Weights of a small transformer language model: 641M tokens.
Each number is 500 + 40 x the weight over its row's rms, rounded and kept within 0 to 999. Layers, rows and columns count from 0. Numbers have three digits each. The size before them is the row's rms in percent of the matrix's.

# down: layer 12 MLP down (transposed), 1024x256, rms 0.0518, rows 373-472, columns 128-191
# up: layer 12 MLP up, 1024x256, rms 0.0518, rows 374-473, columns 128-191
down373 102:523580542469461476516508549516534511465531489492530504569494544489479530552504544555522544534450543478490515544566520464447477547428483460492497503479483479486499516529424475440514466488500491
up374 104:503484513486587472423482461478524529506398478518566545528577554433509500492546516466523515549570416535490558429540489469491475506411513479520484492510502509492579518515467554468495496517549532
down374 109:528424451551521506533499475410500449519518565499533540456475553495513538548484445479554432533536523466493523572578485515496506472472507493534502506483442487536446537482541485464562475448561582
up375 100:462467485438457476496528558479502481499518526552485485551450508507565484579519500517563588488421481524448514522513507384477528535536532469479467469491424426490457400486575521462511442502532607
down375 097:422548492556522523505531482514492563519498535511525483516441449500470485475456533576484484484487458422457469502474517595480505532551550476493483500508479488540500521499518548564487530558522426
up376 112:494455518491567482494523545460570565473535491479465482514509494444537559499538487505445572555468447459555537524482525511480407399530511498486514495475460505563477563495556521511453403485439451
down376 115:486460489512517539506544515458449482554527468466448480451508438515478454509507501502444480463475482576525499474476467428568542591480463617534551552511527512444563561461471556513556547481539534
up377 102:484526478506505528534443523491497497488583490481517539474518462531496476537476525496503486532548517553598407526472430512477461544549457542543439509527522531544460542485514528506489484461473495
down377 102:441461515495483471466505517528404484557484497563466547499552462441475462419454464466489497532529549566434562537483535496460476484494484442479469541461517533489516462610508488457481436600517508
up378 108:478482406531472468498377483459466528479464453497513514482558551479469480520456490479467582484497578476506489557499544493499476430469526590487510504478506516521528517531471479496491484543486484
down378 105:471496493525452519518496494492521521502521503540519456482474506506424546565470516445443459501513505467399538572478470517415559533486458519559551528543437516514525513512474503420439504489485499
up379 102:548578468491500537478498516468476521502538555632427493517503525458501489507512446508529446506504529516476472548551450520444435498535506544502476477502528498509546485554518527596495496524502498
down379 103:496506601489461577452589484494453544445559499527505515498537488559497481481485488567504508536491551443547555403512495488495413455518477537490501464509491532476567500539457504468481555532479509
up380 102:469555542503479440398488578483513499450524458566520444512482425575526496466480464450472492537534472476533505495498490547474530482584444492469566505468488496544474458455571521489511492564472514
down380 100:474535523489442498562427493527501442513521506574523532501473545463474557461488511504541428459468516491406539533476467439554523568503560567427577513501464494424509453561558533533533407552523506
up381 095:599488490471485512476606526424522416527504457565538516491527501445507409523505521577549532501493455569469501527481530452474501497506495497532526470441534435477501521463451555510514479495514526
down381 097:449519540487464466444484501571479449503472536475475459491464505540417472537440533452514468538521496459473436471494519583492602545472494491490580497558505489464522472514517470521477473514500524
up382 096:536508504402531541520508539554558556545518453532509439468463435501465483462487518553485460533500471487528479535463520544443580533603551477476500564469483491490552434555472435541519432410462519
down382 092:533541539522438479493473529410529456490525490512497530586601560501504515480466455479513507495524500507438569431523509453510433490466465480654512477541472525421453524448492551512494479529496507
up383 099:500509489497509495514504546498547497531505457495511444433582436458485537455506526513523510475466495512529453501546491480512482466598518522485438449516548490465498441488520516485528513550473538
down383 112:473450556511511546423541526505434572487441545420461544469447448478462493546477478487518499481534541477472455536497540527509478476553493464479516481504568431508524523473520510504568498543543524
up384 099:497580479430466468467537470535473493492481548527494430414494477455523480443423504522506474491477460529515507488489485485454418509531508502494507539490494510494562491476486443464508507543527483
down384 100:530451475466504460573457490492521474462446547500513536593527433514504499557572508496477505556477491465508503539497471469549473469528537574485424474497441464461427509510596513517524514511451529
up385 101:408509470475478447518471525460539447543496578498472495457493526504471541509544406554595536605484525527506518511541534602483485516491501485469465430510526536448444454548575496505475496549486507
down385 102:561503492531493548528468459504486536477471503441499377471524486521467475512523505513454459514548489550554484486447512513491470481516519511566436494551503533474482477444541530473524523482504497
up386 092:504453523570545554421476471501500489513465502474473518506420538522524497546501546502542515466521480476467442544568568475506479494623500540440534503470456445535468451516477488511529395447519424
down386 086:517528477521488544523501576480499445486467466491523450504534480504515498491515487513451443547484515514503572589508405489492547479445503506546428532500478475473516522463521533506529496455500543
up387 099:465475493543434470505485552437501594477498461525536541542498472568503509501534553409534518502470414493500498464517477502517447513491564446523514571473532523526601428486462484526523457506498560
down387 103:420538557515572553549540465514522427507539471596496456436487408432453541550495429555483520509576552560496485536523450476542485443492436481521520485510528541540466448504500512482502534465507434
up388 096:501474456483457496481542479489498500500513516515406493585481562535519499473516480471494566567451492585565437563499464465568564510530530547459547456532540475425429472535469469569525443461460475
down388 095:432437476460547464491539508558451454554490559567514533481545417498446500551507502530521508535538528463581503413517559566531449523534481493533526424463497457531542444518482499427562542484469487
up389 091:542467447505454468484519480489500526576505532473512574471552488543467445457602508516540577485490517524487549543554536478416481564516500545526497502546468446567510522540557392519515457478473494
down389 100:433516563450496522517507489461477499522492472554504450458397486482508532539425400523507475538535507439551475453492480499562495497495520426446512518497567518440481506469495540480499629502502539
up390 097:510446464454505542421502503505445533479447461449495541589560506501539492575462468468475541413490457448511521528507516536447401447459528470484492532492544527485521549538470559495482496535532520
down390 092:568446528567507469502457489373531429566489539408499458455556466444546502454506503555484461522532463524493508529502461520526527591504444483520496483451488547451505537523417471568489541540475507
up391 094:475509520525506498443531514514504482531522465489533419443494483525539514561459555498506575543430555514571432452483475440521438484498522498491555566468531543460511536504507464487386410505521417
down391 091:499510529438596474514549465471543498471428525463519457483503541538470559485546481496499398534579569526433459470483499568469501438488501505481586480476548442508546499442467476450491532473489562
up392 102:467516508546510500560477548541502472502525496493463544509541430537469563526509446470577547561550505503477509529431422473456417507523473484476574536484492482484464451530560507514517462496490564
down392 108:516470521458500483446531483442514489422530529521464509542429548486487526528537449549498507513534461481583499518502551584451511472513496431550523468512549534534532535505521560419497462442548557
up393 097:500508418503593471464501510485487543531512480495564519522505455538412548456459535546426555565497506470490486366483524502512488465479532505511520528539529544536519424441489407494415453459519492
down393 094:523506552553518464454559531523506508417475587434471459487550497549573495481503457409589484463467417509532514495549480530521473465474484509570471522509525518467483514514485523487530556575506526
up394 101:475537510490509501521478436555503535565464431487461432537520552520509457612507452467529396553521448517474497509490530503585469458494513474484496565420489463439512485443478469498558466514550548
down394 096:513511485454516444471483504527523554478483434518494481491493442521448518461446540499513476487500502529506437515490511469450525465449512574419457480433501571551517496480582428489563535457437443
up395 096:515561524483511489477465522466484514547498424402424446483487509515448428490507478534491570402491524515411431532546489458446547491511509495486489537465528480528530461499565563519515477479445438
down395 093:450452511518481514473443542505476513548439474535566470512502537484507554439476470532539470439495493538597542528503433470467438463482455480508496545474498449501532470587512473501487472447479572
up396 098:515542452510463451446493424542447541523448495541482511517436498488518530523469509466516492430532577493471475500583498523553441473506497538497507491467459581554495563475472523505504444578550441
down396 095:515451524501550542503479550543580533470524498460492604446450509486505504522518503452506513508508541536504549473465517525462451533498515474467557506512516506562519428455566452496455458490556487
up397 107:478533506488494494501538494406490472525574426480560457442518484520485510457487510512518531538479456529563479563547455483457535529519557539448509485526537464525430453536401444469438516463507440
down397 110:446455509446462493517512459537487534501510436560604468500441531432481512453432514477449516487540552520428537417552480520433457466545522541536500462488511429559455461484509485447557477464565513
up398 105:459487507457490513532425522446497478452458540538515482499495492517503450558532440492526506548560560479432496498468470501467475517448493463519540459442561509507562482553528530451499527508473507
down398 106:446446529477515509583563511534491454424547495492535420551488571501517516498576526476513464476494590548420460554433496478487482546499540499566529478501459565532534517499503531520467493521461534
up399 093:494520535418507479551451536471521530477529577536430509490545459499420551492510561500515516521539484471434438480540442522520480498561516462525426484537519426498505501597493549497489496452536494
down399 095:481460423547460491490449511554502531473471500534501570468498545449566480556468436558509478556482484515517491518500491528537446537378477519505505510490410589487491456483556462504457539486490483
up400 099:476571529484498488554510445489465449548513495483457542518505490516558543546582476545442521498495444481475455494607485503519436485478533488454532554516548546440427495528560489444509484457543460
down400 097:467525470530505478492511504509518492513432532503506585473511464465454512485521462464535481465519531502425418515436490524511554644548449456541468533566433492548503440508495495469482519464469510
up401 102:438540571574425454547489534550521538511482417567490458436571551431461486491438540530509507480455466462612426558467574476550467502487479516503513514514550428512471552536494518537492482537463550
down401 101:530499523551518467526498471494404522488456520518506452498488508557428590518553488439457492474471530474439511524503544590454467463440494519509476513518530555452473509479530513557547462501490423
up402 100:548439455542523522528434515514479501514491470539462503454480463439533479513423479537517513522558567475526523498468478500507524518507451516450587489495451538443513489503526506496497544537557527
down402 101:422561550409480585470546494487583446499549444502500561558539389540495472532500528416488507426489485519494479500523494469520469502579481451477512472479568467531466520461577481535549515596525546
up403 100:486452463459569466465502403448476511465535420454501475503476441521542464523518514476563486474512550549501470430495574538466519539492472580458502501520518461509414465397479489568521471443589462
down403 104:521510537530442432453452567477511518533521489538522601480516479529437495475510496517525478503502472495441430507506499517505443534497503499466482560546518482446568511559458457518491572506593450
up404 102:463481528411496481531466475460504583558539564458527473396509511526489514497448559486480505545460517476510549497541518511471443434523494506495530556536506563457601474484530518516504531444498514
down404 103:500519455528485502510452557532416420512504491461585528504458558466433479512529442572514450485472521491494450505504525506556525492508454533510440482479485516475497538483534483549458446603520508
up405 103:450479488498542428522584486563451522570475528487450458502483561429481495492526485479493582545496505480570455526492538514518516480462464559566487596461462591478509483521474486495548448463461554
down405 109:468481523552571519501524519488477502547466545513569494488536461572475485491475514506482469534489567480527445543499484485539502487483552515452522490485486473556597518510464544481452520452487487
up406 106:459503471545601414540452498440571535528494470465580510550489485494416438489380558497440560536475540497463492472491543529505476512463515458445450490538512589485516466441468454488534511476487506
down406 110:539515479479521488445520448519525417547466536474446440464448509519491515506497472475521534549488518441436534503499477473455486509516547543479494514504607483423563451602468492427533549550499514
up407 101:514594422457464498518523565544450536551480476598529503518519541524466445503534504523484485522458529531512511512474563539519525473541511465466510512492466500508453445461550421559462530542454518
down407 101:533518557474577501533512472530533515500393547485490541482512505467432509549464517475519526574544535478488534500555524540472463479509529469528503468481474438521517441510532553404493528499546446
up408 101:494505497488438530484496492488505501445484547502503546530481415515455600539495538484479461509504475504473610451517440549518548512494524499459446519480492540532568469484518471467457461578444510
down408 106:471501478526455440503460566543455485554478486433527500517521436497526519474520449470524548581416525504502407537456520470491464490480515476600500494518500461457434474486546465546555455467499489
up409 097:512517495544551486524441520547456479519541495477423494511552532520605507561492573522470551507579470488541517450481526398445423532518476509543533543530569534389439537472505489569516499513513534
down409 107:485535453526488489492550519530528527454527475441478548483527476465474532464479507519463526469490534441507453528480487541458571541477476527527433519518473480496545420527469527562485496512539491
up410 099:501492454497468413517463518533464463506454533493539480537475528507475568468489520469545477449486461479533509536498482596429500551512551429524524545493527422432484577471552513471441443483601556
down410 095:466521503475581566505511585467502569474490563530468472458486519447445473522496457547581545473546494497533463545608467502503529518555519469502484521505565427515460560504470531468489445498547430
up411 102:474463435456569511515457478460505492497494509560486498521510420517508502452526510457451567511535414500480535527554530467578443521452467543469621527533485527418585458500493518444418524489554534
down411 107:464593542523440509446474479483507431539463456496482563479542540513507537522480544487559529505496577514524525500479506516547530573458514421433468467531506438544444514543497468597467424478464450
up412 105:465515488518515466430494551542506502594558503475455434483524521503516531507479460459505468480508465487489559484505457512474517509580468509524471459488544484531498510483524560489428480493573515
down412 119:552499526499513486465573509471456529414528534465591442479545493481440532490526483550458463488469374454487544521514485480520450545485494529482529541535576489504495528468506538434438490562552475
up413 099:475501414533562462510435511559542518550545459336471454526482423529438523494498503508440494414505480492448490469457505574519490552495540450451551539551527429464498420550506465496501496456479457
down413 096:501478522535537491429467529485492466457542522546451575520491512406584477495473454552486509496513530530509520436490525488445608568541511556548408539497543529459540558526530519527531523547558505
up414 096:546497515415554433492406483523543501533451502532502506509527475481481529506539512466490531526452507481504409416520444499468509512469456518482498570549570486438490445519515463506512466533546449
down414 096:540478576549501487438472529439477538539511502452440517451495531480552478555496474503551471487543494543557445442531559483518500508540469496449510397462511504577491515532477505477525497512448467
up415 104:518563493466541516460516452431487550520495493483497573538526518546533551532444519547506496446481495498502505540470494507496450618476423512455526543471502482522507503562479447539526463555485489
down415 103:506535546529488497553578446549538527567486540504442452526536506574556507483549492438501577466479528520485498459447532542483475539492472458502462446528520523474471491558461470543491581510443493
up416 100:437518497498533436524527469480557505513517518498505598503565527514527494527538434515469553519483497484492509437527446571496458499435469508465504497582497446450494502467425490526491510450529449
down416 103:505465573484516535496488520510541488491512498513544435445478551491500441478452488513536388529511449634606448589509519458558481555526552552482523515517520488517489467519435478513517607430447539
up417 101:493499474532484561434444542495515553495579496584526458458477460519531491527575501487476550491487546498451481601465477495532563533504540519487467594470481446491500550475513551550489533509528485
down417 095:499498553505519472575578492517495433495480587501520506494500547537546507485422514512494474491586517482446587589485487500523444493482552558518477487579494493523525518491459509476538510443456564
up418 103:429404458461433422434532499558554449537473524523551454547544506496441527483497482488564521449485535558451549526500521497480491567492452478517538475466496500441478457518454442503451427493538544
down418 101:489490524503465476471557495478528600486494526536457508496451497494522497496523551431530454486567504484519502502523433579464555529468532486482523535545494587506437483512522578469473546518515499
up419 097:465527466524448526506462556536438495549466517495562569554449440549408555550566543538502570462434512467490482432503453473474514531511515504533470558445563530492529567479517472539517541465506504
down419 097:505523495544467481488506464458564473474468466483468525461500502480509466479471532493521556463511477512510492498543512499439473522494517486545600483520463512543494533513530516441488498493504561
up420 102:520484538537475476491447503468480449490428481462475504503514499492580519433456539523553490583589495503499441484582397492496489514521508464485500481478517449430488488471488524512381497499516510
down420 110:454460477474525480513439471497513538522592614476459556503509495477437459535451546458468522523419536462554516480514511563514591514475535465469530470514491463516519523521509485521498524536458466
up421 104:472450528503455460514453518493560548526402534534537527424542519488553556435497443406501451493492520529501486396561491495514536505465446517525543484517558592470426563509512455517533497544495619
down421 108:562507538498568522503524542505428538488481517530552491534466477512584526534518472496534512516475399536541459552534452573467510500505479476475465533578560485430531530471547475522495437427551440
up422 095:575523455503461479456453513518493457511499471565517519450465461490515452544492500514456573471425469563485459484542473499437459458466434484514446468425487538482497462480491482434533556548467492
down422 097:519619527519465530539495500557488534548497506487517497526495461459485567510495588555512513487455490427571517474534515472457519516444566472499546566520499439485484509546505560546518471480517506
up423 101:443533511424515476446538447463508507507440520521568530518517532471501572526433551438536396488522555497546472484456530494518485483477438464443594606489417424486477476456394484450555527528474516
down423 095:468484448453506525513470509505508449439499517477483497515475518504556514513439564524528573413415522554530464489484458539544458430482560507476485492481475451507480521525552501511517558559491480
up424 096:531450520437505573459465511482506475525508507490493485555474479534493542486441487390492543520541448464443529515490542498490535526553552491554510526497517501501531558536553473523441522546510536
down424 094:492487512525428556468501474526539490508486494508491482495490523517566477498446498524557500495462550562449471565489536545569509521485475513478534494489463432520488466490385446459542496430453469
up425 102:494502491526425452521524496512537499462527465532500525535497457548524514558472543509447492511488482571479430499538473432514468514488601463577510501495466504447569496504537490554536479446503563
down425 098:513458453501499469522499456512509548504423451500567470540466447551506526562545479522488574533467458500528435501520449485527429485420581503485499467512518453486533523489537514480522434510538546
up426 101:571542511452532563434514502506524483494463516524407475456531459433505515499484500469522537538534544529504506533568448476453430461540507489547469473488516478491512531579589469524496550503446565
down426 102:528455481534504501460531422451498505510533500513592473518516538533472489449625511486492423536412538475476467481496477471450505473537495471460527462496500497494471491525498442496547499515461463
up427 094:455491507519476589395571451456495468475445475502453499476520539466504447487533508491501518458474528500517502476590519536547500520501499558453473438486513529450464427548500477453490524461536530
down427 093:550506563527476404600485500518553513504541515476505506527458451508503507509431474541457450482500488446436492524525533449519472531474525427548490560517479485478513515471446467479547530548497507
up428 090:490463470506410506510464461506499435495438488556545473568466495467501453545509489496493504459501539421501473469573535570530546460472524478485517535524546580539538577481509443514480559468510524
down428 092:511531471526520514490538450441565542432522514448523464536535505582460438475497521544493468565461467536460511503544504482521524540437550546537472513533494472488470510536512481506565518592485450
up429 100:510427517476508527465522449471517464520503536553501484602559493572492525503455485489514506569501471525538505459455482487475520536517516491514542459535492629416435459454520518553432494517462487
down429 104:490560456463499450511427530441515435490487554508545521512459532485445464552485451550494582521468529496473532553479470486518551482468542449490517543528520515453512562431500433523544469515503457
up430 097:441490479505496510526474505473498560509522544465534454525419482520496557441617516456419466472473513457507537489509528467509496400388545503432559505486526477396498557535480485477496501508487502
down430 098:502516497474523457472465506495498497485467423515476540475517516524531387461478500594555496490570524473504544481510470542533425579517497439514501529453552586559449446605497482486470491475582514
up431 102:573469433491542385519543478509440477507559398511499538450550543470510485616477546560574493463475485454463466567466469593444521575507489457500482505577546429503554480504446471475502551453528459
down431 101:473477514558492512525484500481511457423437568543475507512456451522491482444503447483542507506517509479488557428489504528503505429528525530502501452513510543556507450472483542460471394524495497
up432 105:492480544505464501561493519517461499507531461415461556487495529535509476455501524466511497499503532528511497528478480575432459469434519501531533486513456538490446462525463568452524467488399498
down432 105:545488542515536567473449430579476489478487512459512511503540491530442504529458474539547472483530469544518508573454484509418473476530513539419508470503553519560453543499523578473479491455524478
up433 100:501500455475540529530500512491454455604472492517552498475488419525492568492603539514503467369571520465503475477496496511491504511512483549461473498524541486504538505513543549469465457533497543
down433 099:478587540484526511511518477539484511472492531464414500502457541489499464530483549536490472454479490503436494576500515544571405496528523500430484513500521412483480474496453511472495497557505510
up434 103:556498497512543480452485460488470541475485523555531495455494412509497477559509536494507507475473505507449462497518545510470516454534557491559585551521519520566500520534495464580547473525552465
down434 101:515523491496515469504630498539540521508458493466444471491499475568526449449585489527492414481471449518503539518507491464534479581524486517531483448463522508490463451464506485482521532516477462
up435 102:541496484478466469434480496458435441521462568496541485457559565516557532520529503477502561476480549553477454461547526504499516527468488494572545538506467541535486497468512484518513429449497538
down435 105:455453549529524430572508487504489425441470453543527541441501551514534460499524502437476471571508555503491469472495532517478508514518505486497507463531495546477472512583541478496491462580520486
up436 106:480467452491521472466572433464511471575471472486459543530497496493548569471490586538538462453526460551509471466505486501482591526569506546561536476537561509536523476450519516480508559516437542
down436 104:498489524594504453522469481489502558426511455517416521400478536508483435461412452459502493527527494492514523462528542475430527529554526481532557448471487490481509457531490496496522531489560412
up437 093:528448524533493477452495588484516528483494495510480475583547536468525527465473580440443462497461560500488520541470498544462519552501524480587547483542495498486483540512510524566443523488437467
down437 092:580492476521462554483450483475517473482589532477500508616541452427510473459464473506552503428523458492499533430514458462506476513532510490520499509466531448439528486481479436479540491432544432
up438 103:468544527462506435561422492558576497546527568471496516474527523558484557485492539504466500538482485500461450480567556507455462541436466500542540481462522522378464482451454493547513503471510474
down438 100:545523526447505521536459539501466491491523565481478515445543550574425486492458459551546511509458507521499462487478462521492452488456527472534552419522490441520475564478507483557548499467496568
up439 096:515524443467527511493500472496459554480538485491528559559537462559465466587518498483531471519537539392528537492491511531486490500527515425510514550519526452489444534515549501468452453444423529
down439 103:506463476466498511453495494485579493570417566523482489438511490500555547526531440494529551438450510604432517508431467498475465543502517485468501470462488557531526463469456552516586542540555493
up440 097:408515491511491523503541446455510524527542568514475475440520484482484504568615471495517476503528478551541500539484541548483566543558483498487477583519529486467486511574551492569512494509479558
down440 094:572546488464490549501485522484498461432523454517519496538542508518551456503454509510571522546507474397484483523562457539503467529465555499507501439561516480453464531570497531487493455550483454
up441 098:486518557495441477508517500447502598543442534515516503497605487489481413525512481483434554465487459474523449515542493494504466485558477509496438484491472498522463441486491526449497536472443491
down441 101:538484522527553522457430486502546505535514447501568459431514495425493505505499504565423485491514556431452488561465554574525516501496539562448542581501516498468441594494427583442516461564505473
up442 104:535506570454549515473469495493480490529430460469438432504480487492594508493494520625511544454444456495490475494523531559489501539512477421498526489505496499548490510462459519517436517510508461
down442 099:466510464498525441536475483422486533499490518486579588574453570461493560465519516467528505430461485527527490505488478483469448529499495548548525501535510499507557569498531423552530532514489602
up443 100:449535486497578442498496524448455432430426472436494510459477468487511537473511550522531506465478518505530508430475520511519479533492492530485481554487457473496503476500486502473485570399523424
down443 100:462516465537468523545554497496502549577520431501480528509465501589532428539405480500465571442555437507508525471525444495477556451609510558498395489515510492548509512526518513513477510540477519
up444 100:534473512431477509488519546518487570480509439522530512440525508508451412466513441496515520575538579613420410451487480491503510541491536549450552516454540495484493484451515562538459458500480588
down444 098:498487476526452475462522480475471433438434512523449528495526479474542516486477550423447563464477469406559562525489479502488512490550387454559502467487537490511553582540521541509506486482536431
up445 103:531516522439495523536497447490459555516499503488516512481555563466472553443474525483490533535512515471494498533566505440457544435485500528464526477478513509486568415548548571473521542515496536
down445 106:465504537506517502527495454555561500466439472531463489508564476540403502575554534522505524544463494476555496483572465549508447451512498522568590478465530503472483494491491526543440507497500509
up446 096:477457464487451505459531433482579480532465497514542529403539527501467544536519529504486496555465513464468448569495438581386473480516499533468468523480501499482466474501482495475487505537496503
down446 096:509502517472471485605500534480464591490511532520533576433474428484460480512487495490531533423520524463484529497533498422482484586464520502496512503455452465477405552465493493540441514456479495
up447 097:466477489512521429522436548489546481543473487448533468515510411477443502505471569539484495460514515483495548467474386461424551545572493532527495485497405606512516523524477500507491433479462523
down447 098:577545533495477576433484619545530461461487503496511491511518528520503485489503551538567484441547551486470514458546510481498498477500484488438479586454523478497551563472497500462509466499457460
up448 095:449520523628497497485495447486528487441488532494461462525565483496499488475465458564532531482505481496441435525436433500444481547611511508492477455554499507463474571514543515511421497514523555
down448 095:555538551433493508478507478471454471489519478526446501537459470500496461583528459532471464455494534473467475502460477464513560499454447412456502508474534499501500428526502504520524465431506479
up449 102:519476471476452496430424467463546528516513461489477533469457517567504562540487459505463486532552528491424496506466531526535504563452472537520442504500517495502523432480493474538425470516562482
down449 102:499517526536531485525488521528434541537479520528495478583475480477540527533475498494529485524488532455390480465565501454553502459517500420589485491465511504421414490408527520484528474603457548
up450 099:524492499471489483481460512495532522497477419534469457477496425517396503534521489557505517559411492496521496582465457472526488516530505418470492513547532502439502448450566502563462520473463485
down450 099:524460493554490511531529476510482463430454552536533540535518442501507510530505522524570576527568497496472498464513511503487447498541503542467566483578449489412534507556479544492531540481467485
up451 101:533460584473508503408560542491452463429522520480520489479552489490498546477477445469470569581505530502450467585515483501391504571517500536486549506508486526499549505499576451544542474439472454
down451 107:494482492515510465558560564508536461487533488505486473529531547555451526503536519426525464457514443390581496538484485476478512470534481445547496464437505452580617511458476525541471527467536470
up452 104:504541502454509515482462509468521481523458490457448505501504562481494553520499502627511503523424458485517473481548572489587457499570509500507547528530475537523534506474568481480506543454514542
down452 104:512538481526431522524550471490491445449551447536470535506501493498564476519556498467504535518477462603505541518466446511447513553466621479499555531556421490559468514495445437471541512560442484
up453 097:431491420516477516489493495499442497580506490592498494570538509551579475468482483425465466416473454509522551448415562544497485500511544512486509470526473484485476497527516466535516467596505545
down453 099:504507482497462528531477563504568526442494480419475518533558500508452486533483455424519519466546530463433482482547491501542543547489441422495488545488546475556514521561428494535482484454506504
up454 101:463455456491535510457538489439527469520490481482507502501477443529466555517511508535454508540468575502491498449532608536545515468507421425502532393462546479475500553495404521528452416538573565
down454 098:448494477477447439520508509551539514436562530546464512506523527537504474502533395598510525398505540538532486509548508492467459579495570493477527467459435455476467465450464463507546487512468483
up455 099:516521508437438493475436516545510513543481449509538528530496474494525542512428486469475541507507545484434454430485515495465499513517488510412542495525548531468525487493454433505505474521520476
down455 095:513502537522505528530505554528472508452589471561512457488487527495490449452547559516526462524519510559501501503537489465555549556539481535542521505550424498477522522460440450516480468479516490
up456 108:453440525599427465450534502491522453517491548491480524550564503450496440456564503542492504499475474494489506456500431458482508488509553496526477498500460425454484492461558519501485529503464521
down456 109:492468537480545512542513554429463578534541447542473472508523493530498415539465582530514526565508516461508449500516551458484485515452500512475472492490512449532437440561501504507557481484461467
up457 098:433530471511534489497458468507465470499519483428499453509489485507540574481525473476466511519558444440554402545502574476491520507554554499482549587500538508458488477453585465472515523452447484
down457 102:480520444473478468468525489460537537509540504452557585520494491508497526500511501501527465497451468511581470561583551458446486504445464517570510459512498473489503498562447514528454444507538444
up458 099:543489536436515485453449481528533568510448524568467551491529542436426503587526463478528415524448486470503502554448503466480541482468535512451536550512493525507479484473506526531476632511500525
down458 107:491493550540466595528470464486467541566555525477460498494531538469432528426503545506581486483584542502471566489490493454508449570512552441489528381537517454481467557486486433471507483395487490
up459 105:468554524517487504490472583515530484477529520411485583530520528456536468462464463503513532503481539450416555557526473464501404491539510567492520446456452479544506488518590504542519508510464528
down459 101:524534515538476464484484579546472500518488499457480508556549522505460455497530532413490518544475495514499568524567516449480464489514542568471548561473483492519493501458532574506526521505516461
up460 104:465473517470509550527484539536473543518481441493455424446548561512559506461471475513500468534492506530545465501522532500479551424451527501605501532542457529535507515498491492584437423512562548
down460 111:477519501499476479525494512484450455528532562495464492569500429500551493426471513481531466501530594424508490468525527439546529515464495538511563465506487557402471540474444423524483516510490533
up461 107:455522580625471459536527511478465604448489542478461462500510478512514548481490430452436564465476548479562542494552516518482487513492514456529478482497540516540511446527579498535486520560544498
down461 105:444481499518438554560614455517443504451512485461541568481429466544505523498516414503503537531488520536500530475524475461471529487547551576424484522424455549430419524509500513394531480494443523
up462 102:552533492478532421451487497564464464480451518506545455537492573531440508540539463406519482494562519513437457500459459555535526512477537556507513488472554489525489516475466531562496474575513546
down462 103:530478456506521468541480519433485554522503516499463451511527504630469541519523449542452468541487451529537497483539509495443477484549449464558459488561484499490502512524467524545505486471491508
up463 095:569461528578480458500545437446513549539510424445472522546506502547519466568503522472558470515462547486466493575503577525531480423451471538542473515533484418434534480503476507499486517535487503
down463 098:421472457476512516497397519501534495517513573545459543520500476472453543462473505500443458520541524556507526469475512517516542530557482460465513537474487498537469503491492430540473496462468515
up464 105:474505504497453468544499520488541510507517497494493541469464525474514467528443479514477467459534561422516527473493604545511474448498543518493536542572572459567532471541529490514521504504422555
down464 107:431563482464483516471540483538482540472509549511532477497510431558447494552486486563547508526564543496519527483531483413550515542508540564524472445459572526409540465539541510504471539503560503
up465 095:576491546530482532495552533536520494514418392528486464512450477496546489505551427502484569570471484461464473521488568545472547471551456497531476547426539441474517466534476462527474558532483548
down465 100:525536460441494413578507468495566504491539497510451451488476487409416489541539576441525504479484473534575497525452497486505497511561430549534509470454435544551530537408539600505559440493530528
up466 095:425496482582492493564498516451524516495431466504439547392515555486482448503536466484520581517575456513502460498505531494525519554511555543449407559496514513503568488525508458495484408504447498
down466 094:490477552406491530465556456519528526519539460483550456565498501551519493430480557487503436480463544516490483521524482491430464486496571462546554481493453476550447467474529574543493546440545565
up467 104:489399456447533511468518519474535467497464469532489528471535502515564470494506538480507457467478553542485384449535457470498492526538476531440591420462464426549495548483514481543497512564507446
down467 109:514549505531452526547483466580440566504550536487503466494517480478514499487522545524462521545504471490472514574558531536481541471474512494543430454477494506483471546492462565502444500401541495
up468 099:446480501488490495458500492547545431464523569477495510492567560503540520538537519527455449472476451515506495501502513499518401546438520480459497559478460463455542449558589524468503442481467501
down468 094:528507511486473453476483503546459474484449442471463506514438462511439521495517521511406497496484446478482550525544518589526526476513491511521466446552542473459546541430524455398522486520524498
up469 128:408492448488475554510515544390477486568512470499538495537495452541431536455532450490432503456488522494539483537463442508493471515491509481492502520438552461522516487506513533515527457524531438
down469 125:421505446485480476488523513451524498545489500489521440493484514503478474470585448527451503481489489518525495532459500481518516534483539501538490564445517475475580454500574494544529520463477396
up470 101:528456516455512508548453477452467461527435492476509540448559497515499510529501490572483486536497425517434473445493506504539433536504548477481530474553495540498474440539508490550427414514503547
down470 097:458521461548549476447491447503481474473511467539519514547554493465481507446437476547464552531497470459454492464487523475506484484440541487465501523510489516547537517545467493491501508501509489
up471 098:488459481428457436535519469513457522477584471598502544467503500495488482535582511485511484491531492470510498522536528449577596514533510495521564556492528505497538485520537486543543462536495452
down471 089:460457448481552536525450475472532505595527534485489465533548489545519489554456468510468558509588457501510535487451535482518449510505516462495529484507495508503509460490518548507511500433511522
up472 098:439453480466488554490481526528476511514467488503509568509515421450532518432479470521512582484518451502489459484491558403505484490463495452535477404558494515495477484512453612472507545474485499
down472 096:533524475505469460521467507494517566528508546541484457499509539476506533474533491452469454532470536506533516503447485463509476432425511481484491456438507505587475475520424490486512502548459495
up473 100:478504515554466528483485474548466462476510529521430523481511469545500462470527534489433475556460480493483499501608452495481466490463569476562525570465520430459526422500501499505480477517530577